config = dict(
    activation='gelu',
    norm_place='pre',
    norm_eps=1e-06,
    positions='rope',
    beta2=0.99,
    schedule='wsd',
    decay_shape='pow',
    batch_tokens=131072,
    steps=3786,
)
Each number is 500 + 25 x the weight over its row's rms, rounded and kept within 0 to 999. Layers, rows and columns count from 0. Numbers have three digits each. The size before them is the row's rms in percent of the matrix's.

# layer 10 attention value, 192x192, rms 0.169, rows 106-122, columns 0-191
081:509516486484490529481511492483509488548551532493515523509493495499506475520536496475496502507468484500494508509494522514479476568505530494473538527550546511526550533523491490479533501473484517475495512520528502504511456532503442489487499478517480449472489495532527502488486486492541516503519521489466503502489511479471490546486498485508492520511513478454522497512506491509483531501487438465505519486493510484439444480474550455505505503508502513495477474538490506531515438491537471548485507499432515475510498465516532517530544500544486480479520494491478453479502496533519460534
078:512502486503525485449513495512500546539471466523495505525467490536476493492508565540546481502543487475477514504499505516553519513437485485493494505482512545469537480510508466533464477505523501482509517529503494509528549492452500476499501518480510524437491476491506505507497501522483495462465498512517532505461534488541483481483528496498467515517503528524484487490532511481466517502458506474521524476525476468494519526484466507544493518506473485523469456483536505479491489536480486487526446434486507513513480496479523452511513502498511512502492504480515443535486542455521539525
079:454518449511511523519527496511493462546501499515485492458510506522500528539501514493549518522507513474512512482485493501552466564496501532526529472529504472517489500510512480494512520523448460502457487453534460478483499523493501490491464471466499493456511526465470497550495514498488528507517466519509453450473470501434528499503507532509523518484523487549492500517500478501532470479482481508490505503473493481483494464456494551471500519476515487463535464502531516505502511518478528471476501463526453526481541474483504544536515519539473468502477485498527529524502487505497510489
083:531498503471499452545519489549495501468490496494513499541499514463493494511493529526496482493485528482492508483513529511527506519497533534497500542474509491463489490556510492473524540497457497524539452533544455564518464525504546497520511520501502525523528481449520514441518535526520496505519456505478484473485445514504474514514498499501494505531542489484495504449509536445494501496509515468507503500507470476495519474480480448467531503452523521503467490493509483497489502485485523534543481513525515543535490515512538497557539519482491500543496495539493489487527492520519506527
091:485425522542499480548510461508477519507479494541477480479463474475455527487510529473481497546478503516540476529449525489459489496549456530501504512530499484519520498529493470533524505524514512481527463487491478503465491534490483467530524492510486511456477508461526494532465529500498512482516473528504505467519530518460493466547504504499515539519508516567457493466482461512476471502477508486514496510504491532490520500466495470505519497501481466499523461533534499509545515535516497510567471488523496452517487508530465481537488497508510480507503512497503503494521486507481531543
085:501489467548502468462464513475493525487506523454475512502546481507499476548486490519537492468502526500450503480479510555538494485540476499498512453490495507493490512507496476548489479526483509463515517527455485490465507511500555454512501511499508503514477520499533548477535480500534498531560452486491525470569533507513502502471548523492498486553498477500488534469512523510459469489488510495526518468533460456481473486457492486511531488485465528518529476496463481514498492491517507491497494504504458514509499485517471466518547485472492508529497486524511456524495530512484532505
087:529536486480477540470526458524501490507511525483499500518496502494454531471522490544567496493446495506506507503497475492528514536505480478508505480530499465460516475514537485483461433517475491538477501585522502487494507517476536449496516512505507510505479508514509477509525544514470507506488523554491527513494492529487497510502491459491518492535485511510472530497490524512538504480487464504493534487463503483531521499462527486467480498552521481486516501479449446498479514496495529469518498508499491459551466520457519489506483498535505518502507511506469517477532501505445552463
083:525480506506479508550494488476477520525499485560489491486489498499520483535514451553495503497517431498491467467500514528489451511484506520508523506488496457534531483517527534450503504530504462517497471484504468462487458526507481538559515488511497485499478496499520497531487497523542496519520483538511537478552474534504495460508464462498517498523519530484475482550501503507497479481465470520515455453531509520503484494544487485471465500500462510486505473531529482476504502503458527511515547519446506528509486489504493495504497559526552446486474494505479512518502519486494527517
077:509475483562499475513513456499490521489490485521491529527498481474495545509528434496513449503462496496534443520520498490482526489477452444538536483462488503482510524517479471500491537508458503492459489466530539513505486579507547517493501480503532516481434511466440504486473502508507553463513490496508486528479482508483500503510534498482494465503512499523472498450509530507490487476511507497509501501525502485526451513542466499458514552509498487515499499514476493492552504502515465511531447538471516478501491501493508501528511502517496523489518521496515480533475525494533488507
084:490528542502452511536500503469500539488482529541504524473452518520485453500494509482526528518497494500541476507500533496495537485506522467495528503533461519516527513499477524490516477527560485537470478488485527485490499480493475487459511506517523536468468485448502446466499547498490473438505490519518540515544499509464494505496501493484484550507490473523523463478512495431522494521527509528512503525480512520481482505505493469497536561542472535529507480523476505549514468511514496520501531485443491494534463531495515519462512518517509496549476482503478497494503487506463503500
093:482564518507492480478506519539478517504513488477499516481473496512515508529529525499519469520523505504482496491518485456537504477472520515527487505468519468476512494488501498502507526499496461477482512548534549518441488493523558516520465498538438493500528501508513506503518477494501509460435505531498500525475488493497476508463517486494529478525474518501506514502466563531537523498485451465479464528493502485490494516539535487547466510526500487502502491497469515528483498524514512461481509510503454398463498496517505497476465526515438472523500481492515449506496511524496493502
077:477549506496460480480493520522502485560507501499515532485543508502470491517500476453501481491488527519540478501524521500492507494510545511494494496529505513480488499515473515520516518528475531480480484497475463513507476476496514527546461528473496550491550482519544478504540519492444536462517507454466550501525520505449486519501516497535501486526452491514507450545548479559505489463496505469510490523537473482560479493477498460496514463446501472498518507513486515477509497498488469487529525500534496500507488549503529495529537484492461518472498488537486528518488489465510522514
087:517479514462531470477477544507479487544459507549464477482412525529458540497546467534495545490495526513523467508497509516517519540502489457524553469453540511528516520497508492456491501479505479505489529495489495509531509477463472502506534506515510480526509500509497499486526552492474523521491514499522495484502507548468486503516507514517491533511500514468514461523461469485524507532512509501459489527511501490505454490530531499487519469478476518451493553502527483484489459481516513528491516446517461553507486487479488478500474545482532513486494499532502514500465498489489498470
085:480505487528496474534526478466540512468477478503487524488524528480505498524533489518505523550504468542520529469497532481469505469509456506558473522525456499516531524557516519519521516498509495513476500479492498475505542482489497448501520512504467533492507479528528523495495488522486518470540494472503496515537493496522533498481492501484514528465515483510464541500467450455504525495479527512515517525467435495499518464482499500493493491475556460558493493463495507493557499533471498475498483535515504506513494528456456526509480468517487509508516499518519536506444446481488501537
091:469486501534473488501477491502520512476516505498546459526473474545515475491490533504486555541483503505468497454460468448496505510468472490451502497519471510533492496499509501546472544484548469485495510476453443498528502472512441483494483491505505504502465475457489515493484495487478541466523480509532494512562453530537503517504468494473414529484508500514510485485509461470521491493528526493509460484520483511474518492501509527504515505488524520516530465513476488521547478535471489514483502498485500500480521469481480555469467494511509476509470472521482505482509492467500533510
085:528483471517495497506488480480450505534485495485510463446530473508517542520484545472500524503491470530472491487536518464501517532511510471507530435470519543517488495519513534484526488503524484496500442538498537505477514547456466493513507477478517552494495505508485477541485506504511518567479504526496490515484481517473517511486501474510489451523524459469526509498481528479497526532515548526523522476501526512555491520502491497499533482501591522485465520484510459495473465527460496478515532551524489507507522496487489476465527503506489483494476481472485479513482500537494493513
077:528501516497482559482520495497498517489506518528464506526484539468479488500444496490493512502503557470475492500523504482489549505478495571495468502489500464502478474487561536522472485485525491513519520507486514506528514514502476491497490490484543528521481512493462536526498535517527503533487481532502482544492539476506461464477479469510530509488490479444515532440497484535505510430469459535473537469491447481511499525494538501533484490532492518507485524503487508536511485485522494496541494526554507520502518517497519561485501531502487526501462483478474464503492505484482460499
# layer 10 attention output (transposed), 192x192, rms 0.146, rows 106-122, columns 0-191
087:492469547467534501521557510491514498467536458487552484461480531478488515489484469520513492498460487552549469471500490516535542507470506476504520488459488497500484518475525513521492486478512483516459550473456532516537494506493523474525464508497498494511507464509473487485480500511520463532459514497507475524467499494468517525506500506514513526526565528477474511538509488516480495457477516461495471512522509481500534511509537535514515543564478515516556530489533533528492496481474502519505485486522511496449524488507512459507495520482441496482492497463523522514498489544479493493
090:496509514512503458536489493500476470547464492479485455491460518493499490504497499516525507506488547455497498476467506493507529492470530489480514467494504515449521488473524548444519485452518510502504491514492490470493460512474500552460501444498484465489519523475514462497462496506541463398481512467508483499454479498514495508515437506502496519428501491527540480474464487517506521511484473498502522504493513472513496534475517518515504462481495489487502522486507515460487521496473529443481532506482516512496469504522506484524504500498512502528489494483469483458441471485489474502
086:525502476486532517471531485533499499489466478474512488529539516510510492494550543481540524529505501554492474495522481515527460456545441528510548501506517524466452518482533498514479508525508499512472525525457472464489507504502486485499490497536483522464509500433502496516548484522478507480480494504491534533497506499512490519519469532511527504522514512520478489521486518473534514480466504505479493480487504475494482547516497479522502492513497537480576485482499517531498515472513495497531512527487517491516516460527406503503548495464508470550482482495503493520492508459454491475
088:486471506492485441522503483515551490540452477504519544528493493449520479439532482468485493517470506521499501484495484508496497519531488487469482512551519484497510481505509461558501471485531496471456481537492567509534493531487491501493539487507546465494473456498508493504495496477534471487505486486502488507464498515501503477525490504508475485520453568479542509467547498493538531501503520505492501520497507490534494481525536492453486492446515530484491504473491461491504476510530488476493530496486526488468494500491512508496505567502474493491558515492447497536528510510479537476
097:468496547541497519498542461534509476505471508477506507512485529486491472493493506489471508492513529511496544487565466483508494503517507492515519496497489435476468478506532465492516542478508476507549490481499478526482472524487476479547500493518501547508495525524453489531494498481466521427537527530453508508442519518505508475515501537533487525546471507511498540506496502491535513525519539502469515518513479477476513494523482505488520497525474487445503465494528482500521475478495542480481504541529511479499417490535505490513508504482504500493503492535531476534504468532467468513
087:498488495525475506502478554488510453516503495460513511517500535497462476493532481503508500510474541521536506501510545475491498499450456488473469485507487480511503477493532437513487531507475558521491504481484515481490473506513543544463447511480504445486495521489502517505517564468518501496494532488505487531492517445495489482506473531488500537507460525486531517455497543475552531479512489520488471500485478509511484475545445526529513541533487489466507468501489532478449524477478514498500503502478530474464528510489513516531457491521496509498504440502511496475509501459521505533
094:523465466509498482506516512510471498546482473471501462542530532504500506487532536503479450491529482505495498519516484524492499490509509534505500520469496497501521527518506506479489498525551450503495490530503503482507519476443496510454522500505481507522513512489482455500514524495490459536528480461507517531522507474452541483494525491495502531457507483479528527468504485458528515508540491489544511474515499530488510481492524489499517492489483475487486497519468500594471521478426500472494525488483541520434467506492465512525543512514484540534520510499514521518495568547502496522
094:536468540540523556479466508534445493477506522528474519499498475536490514476505498486475527509502522491522522524503488522502470522508489504475518468510529521465549496502540485505490538481509516488485495526501512526556548553487498435475489502493502529543468473459468498495536516464498495463522512491512511469496555545475534504522466482500524556516507467504496552431515476530501462476470535505476524524503551480518481516487482504462493478499504477460515492499528504523507488476493501454505500518492527496527520454527479496522509502501487472449490495500501510499513485520514484489
084:529496487504470511502465568504528558452465518475508500510496527478503460469487527473502521507474513517497500493484480536485519529505444517510521493547493478521487519490497517477495521545469553484501471514508485460477500499492529473497482480458501495542469471593468487492495505511522514466516527509500526566507544517475514466531480497502511501514541497544529533513468507515513481503508461527532532502493509462495531527461494525535479489457526511524538494467513511512470475484483501523507519491514500486511460468524548503498520511474525501498539506475515484484539494498474502531
088:498473477533501475514475514544449528540500448495487499455476469519482486525506498507483464488510515494481497478516501513521510469501487485508469509494517477529517549539513484462464455512533504520496500506517471488506500550467459476502485488489518489517506479503479514477524511520513481452478509497548474473524473495469458485512493419481509474562551474478515517514510505504537532491496485486490483483520495472456499526476528499502456528529489514520486512492486500474505503543453501489481470481505512511533460480503502490465480554512476487495453483535543497473515435538471519470
098:512494467484538505477503488467476512499485529515518506483509518481510512514558521504477471515498504544512487508487512515498492539500521530506507532533502523480537541519505497558522535500529504509473531505499470525508536440487512489579530495498513473530517523507543464491487505562480482480494446470553487542544462529467506542491534517524490563495479509535521504538498472505480500484504506552523463501457513512494487548494470507535513478532523470499492532533507511502516530488500467529481486485501500486505451447504516506509485477499487530547502484488499506531499522504508497469
086:473537492475547521557547489565519493515509512558521539536555512487505515500490501485547517463492502540496478508477534522519506494507505482511483473547556457529504550514542515510482529479490524539502484510472480478514538486517535463540506459502527520491495501507496467525510521556508524483498495492476473519523472485528548467465509497490496501487499477502477494501494520479498520495478538502527516478537509524497464498537473533530530511504524503491518521499543534495505507540501474520522534505521515509465460514482490545482456485510484482503492502531501510456480535537467498501
093:463487496508515500500446513459486504502511501486495490504508445506502503515487492519500446522498530488457476503510512509462485491517539489469483497504520548494547509485504541448484503487535518481465469550509496496498491535524511486509535475496474500502547515493524534517509479485486512531480511472471501502549508492495468486551493529520504478525512480513473487507495517503509507497495552474528583521542465469441536511537518478477481485488513486428529529527501523485485511535504530512477504492521508466486531461485474465488508464512494501485479532559510554515533505508509487456
092:484524526508454478488481467479483494516433524495500532490500510469476530561497536489457529483520526505508519479562504480541444472516464511557538504473514533532495488541460482469523496502505492515514481483533495533465484502529505487495508490486497526544480479516504509471522506495501487458552487522491545506496491509532509533496476435488523500502522550524493480465488546479476495463478494478493490527502499507489493504521482535502503472496481468467538501494481489526554544498520484508485526513478528540498474541473511495462507512511497498468513545503472473477523516473483509538
095:533540487502474499500500473522489493478436507486447512471447528495485501566500488503523467478512541523505493497512507515518494506487535533552484547492530526516487535511473512467504475485505499531501526511517483505512482521509483505536508486491527507465459533485488524506495525500501498516488518497483529494446554514527474473493508509503530527520486499475455554503519514493534496548489462507511530534474472502546472488511523504504468552494503511514535468529495507494527526531541503489490475548519503503496517515554475494481489515519467458507476586493508530512521465494531507532
094:507490486527450478526540497511450500519496515514480528473488570513489546478466498483472518503460454506500465496469478520518479497534482483466465535476481493498500513516514503478529445523533506515467472491490487475520517452534499494494497520482501500521547448508533510476474487520488521552482515518475528526470544482488503536527498496534475533499506478496518492494488547492496513518523488523481528497519533475528481496509502493546496494489522511500486501514465496445532528493443529487483508512533529499482599481469502527499505499514522481504480476521511496500548525516456478481
083:546514491506472463495508520485514526513482472479494555495463510531498518509504520560499496481498492482531554456515510491455505503499483485466475510507505519482500509522486482469501516480530494502466477445504477523504535496478529520531494481505463505479513557461510481454500470474490475512485490501555522516491529526515513485532473510458501478476468497503502528522481481480518450516485523485525462497550481505503534522506455504496551485516522473531460520551486505465482445512494480453534466495488460503479562488510501494469530529521522549483510504472512474490497534495497538489